config.toml
n_head = 4
vocab_size = 2048
activation = "gelu"
norm_eps = 1e-05
qk_norm = false
attn_scale = 0.125
tie_embeddings = false
extras = ["capped logits"]
init = "normal"
lr = 0.00434
beta2 = 0.95
lr_head = 0.00671
final_lr_fraction = 0.0
Each number is 128 + 24 x the weight over the matrix's rms, rounded and kept within 0 to 255. Layers, rows and columns count from 0.

# layer 6 attention query, 256x256, rms 0.161, rows 126-127, columns 0-127
[[125 122  98 162 173 148 155  99 132 118 120 139 123 144 154 139 109 141 160 156 117 142 149 156 167 136  84 112 161 111 152 142 154 134 140 140 110 127 146 124 126 143 160 146  98 157 126  92 103 147 111 142 154 126 131 142 135 125 116 182 126 111 102 116 108 149 107 182 142 109  94 171 111 117 149 120 127 121 101 131 151  93 150 138 104  94 118 132 125 132  97 139 146 117 127 114  96 131 101  88 105 170 152 125 166 124 113 109 132 119 129 103 186 131 116 129 144 130 174 115 156 144 155 137 167 142 168 118]
 [107 123 169 136 129 108 134 135 132 107 127 107 160 146 141  86 156 118 106 125  94  90 162 115  99 144 126 109 136 145 128 111 132 118 173 154 168 151 136 130 117 215 131 126 115  83 176 127 130 100 124 145 107 149 142 129 128 128 144 138 127 155 128  85 124 130 140 127  82 106  99 139 112 120 119  88 146  99 125 149 160 124 124 110 142 122 140 138 170  86 136 154 133 108 144 119  95  83 159  97 106 143 114 105 143 142 144 172 139 159 107 152  99 141 117  97 142 150 134 105 119 112 101 116 143 156 148 124]]
# layer 6 attention key, 256x256, rms 0.159, rows 126-127, columns 0-127
[[114 106 118 153 153 116 129 135 120 125 100 153 133 147 116 135 100 143 145 107 133 110 135 161 154 115 147 145 135 124 127 105 118 141  96 132 135  95 140 124 137 120 110 117 108 112 120 130 123 158 122 147 126 159 156 117 111 166 134 127 101 146 139 167 115 122 161 152 131 150 115 149 116 127 139 100 156 151 107 108 137 141 104 106 135 116 114 159 136 125 116 111 144 108 116 123 138 110 137  87 118 136 171 145 159 119 117 109 124 125 154 132 119 121 119 128 113 140 147 172 119 137 116 107  98 169 131 132]
 [139  94  93 130 129 120 130 118 148 136 150 132 110 113  96 106 143 112 129  91  98 131 117  98 129 118 158 120 107 129 119 127 134 104 168 107 128  97 104 159 122 133 152 138 126 127 147 171 181 143 126 120 123 110 128 116 124 117 119 117 117 186 151 129 169 125 113 145 150 133 117 128 107 143 127 140 157 115 127 146  83  85 127 123 171 108 118 116 172 114 161 147 148 138 180 131 159 110 156 128 112 118 125 161 110 104  91 127 121 154 156 149 122 132  93 129 107  86 130 142 132 145 117 157 133 114 131 135]]
# layer 6 attention value, 256x256, rms 0.177, rows 64-67, columns 0-127
[[128 145 159 141 141 135  81 124 123 169 139 122 125  96 136 118 116 134 131 155 131 137 134 116 130 156 166  96  97 153 101 148 100 137 161 128 122 116 120 113 125 114 165  83 140 131 129 150 118 131 139 145 125 154 126  86 148 131 118 115 105 106 122 131 112 156 120 115 137 110 144 153 116 123 112 118 169 141 134 144 169 131 102 112 112 110 145 136 150 129 121 152  97 136 125 129 127 165 128 140 116 108 125 140 147 153 145 162 109 146 155 153 145 101 110 110 125 172 117 110 141 108 158 128 177 123 140 134]
 [142 144 115 137 112 141 154 144 137 171 112 109 126 125 107 144 112 130 121 138 139 143 120 125 139  82 152 108 108 150  95 132 143 126 120 137 124 127 140 116 133 130 115 138 115 114  97 127 131 101 148 128 168 112 139 116 149 149 145  82 142 139 111 137 177 148  99 148 135 145 138 126 101 172 105 140 101 112 127  79 114 120 136 107 102 160 124 125 104 117 104 149 120  92 127 119 100 151 139 133 115 132 123 107 127 173 135 127 110 127 127 133 153 132 132 145 142 104 161 118 109 121 142 165 134 134 141  90]
 [123 143 121 120 130  94 151 126  88 156 149 122 127 122 128 131 122  91 152  90 138 167 143 120 112 107 102  98 130  94  97 113 116 102 115 124 118 129 148 127 144  98 162 104 124 127 126 131 144 103 122 139 148 166 143 162 101 121 161 125 124 139 130 111 155 118 143 143 116 139 155 106 153 120 124 116 116 121 105 122 152 128 131 115 123 170 134  88 161 126 107  87  99 130 131 106 149 152 161 131 123 138 111 138 120 155 121 105 137  89 150 101 170  98 117 137 126  97 143 131  86  95 138 132 117 187 126 111]
 [133 107 129 117 114 128 144 132 129 122 140 133 118 139 102 137 102 123 124 140 140 117 133 109 136 132  90 124 106 117 156 136 137 110 125 173 161 150 115 132 119 103 140 110  94 147 127 156 165 149 113 135 128 132  89 110 115 152 119 133 119 120 137 156 142 137 128 149 133 105 177 127 157 100 136 122 130 106 124 135  96 117 143 107 113 110 140  86 124 118 104 114 130 125 125 141 105 156 103 150 111 135 116 154 112  92 144 151 124 137 123 133 127  89 127 149 100 168 113 117 143 128  99 145 155 156 128 107]]
# layer 6 attention output (transposed), 256x256, rms 0.174, rows 64-66, columns 0-127
[[140 112 123 141 166 143 156 127  95 117 115 141 157  91 109 118 142 172 108 114 151 132 148 132 144 124 140 147 135 102 111 117 154 122 144 160 140 139 119 126  98 122 157 158 126 152 112 110 132 112 113 124  90 101 160 109 142 129 166 151 154 135 124 148 130 124 108 112 105 122 172 138 146 139 126 128 126 137 126 147 167  80 126 174 135 135 123 133  78 142  99  97 152 157 134 101 143 118 115 175 116 114 103 115  94 131 120 145 173 122  91  89 108 135 119 133 139 127 162 141 133 149 114 146 111 165 145 142]
 [136 123 161 151 152 106 106 134 126 136 122 147 106 118 159 124 126 100 131 128 111 137 128 119 137 108 131 149 140 123 157 152 115 132 134 131 111 146 111 143 102 144 138 111 144 151 154 125 144 123 129 119 123 158 128 151 104 130 128 138 138 121 147 131 124 112 154 172 139 119 127 122 124 128 159 148 133 147 133 131 134 131 136 126 162 105  87 118 147 113 149 123 108 157 146 108 138 126  81 132 138 134  95 157 115  95 124  98 123 142 116 146 150 108 138 121 139 141 111 115 104 136 120 124 144 137 110 149]
 [138 145 134 149 172 163 142 137 120 101 127 171 145 130 132 118  98 127 140 128 157 119 142 146 185 126 129 139 112 120 164 182 124 133 151 138 118 144 130 129  91 151 110 130 123 152 157 127  81 136 110 145 137  98 146 102 116 141 109 144 130 130 160 178 149 110 129 119 119  89 145 130 120  93 144 113  97 137 143 154 118 101 164 115 127  86 105 149  97 112  87 114 133 109 182 111 122 128 103 108 109 147 166 132 131  86 141 128 122 134 114 143 137 130 113 128 165 127 145 141 141 177 114 168 111 146 117 103]]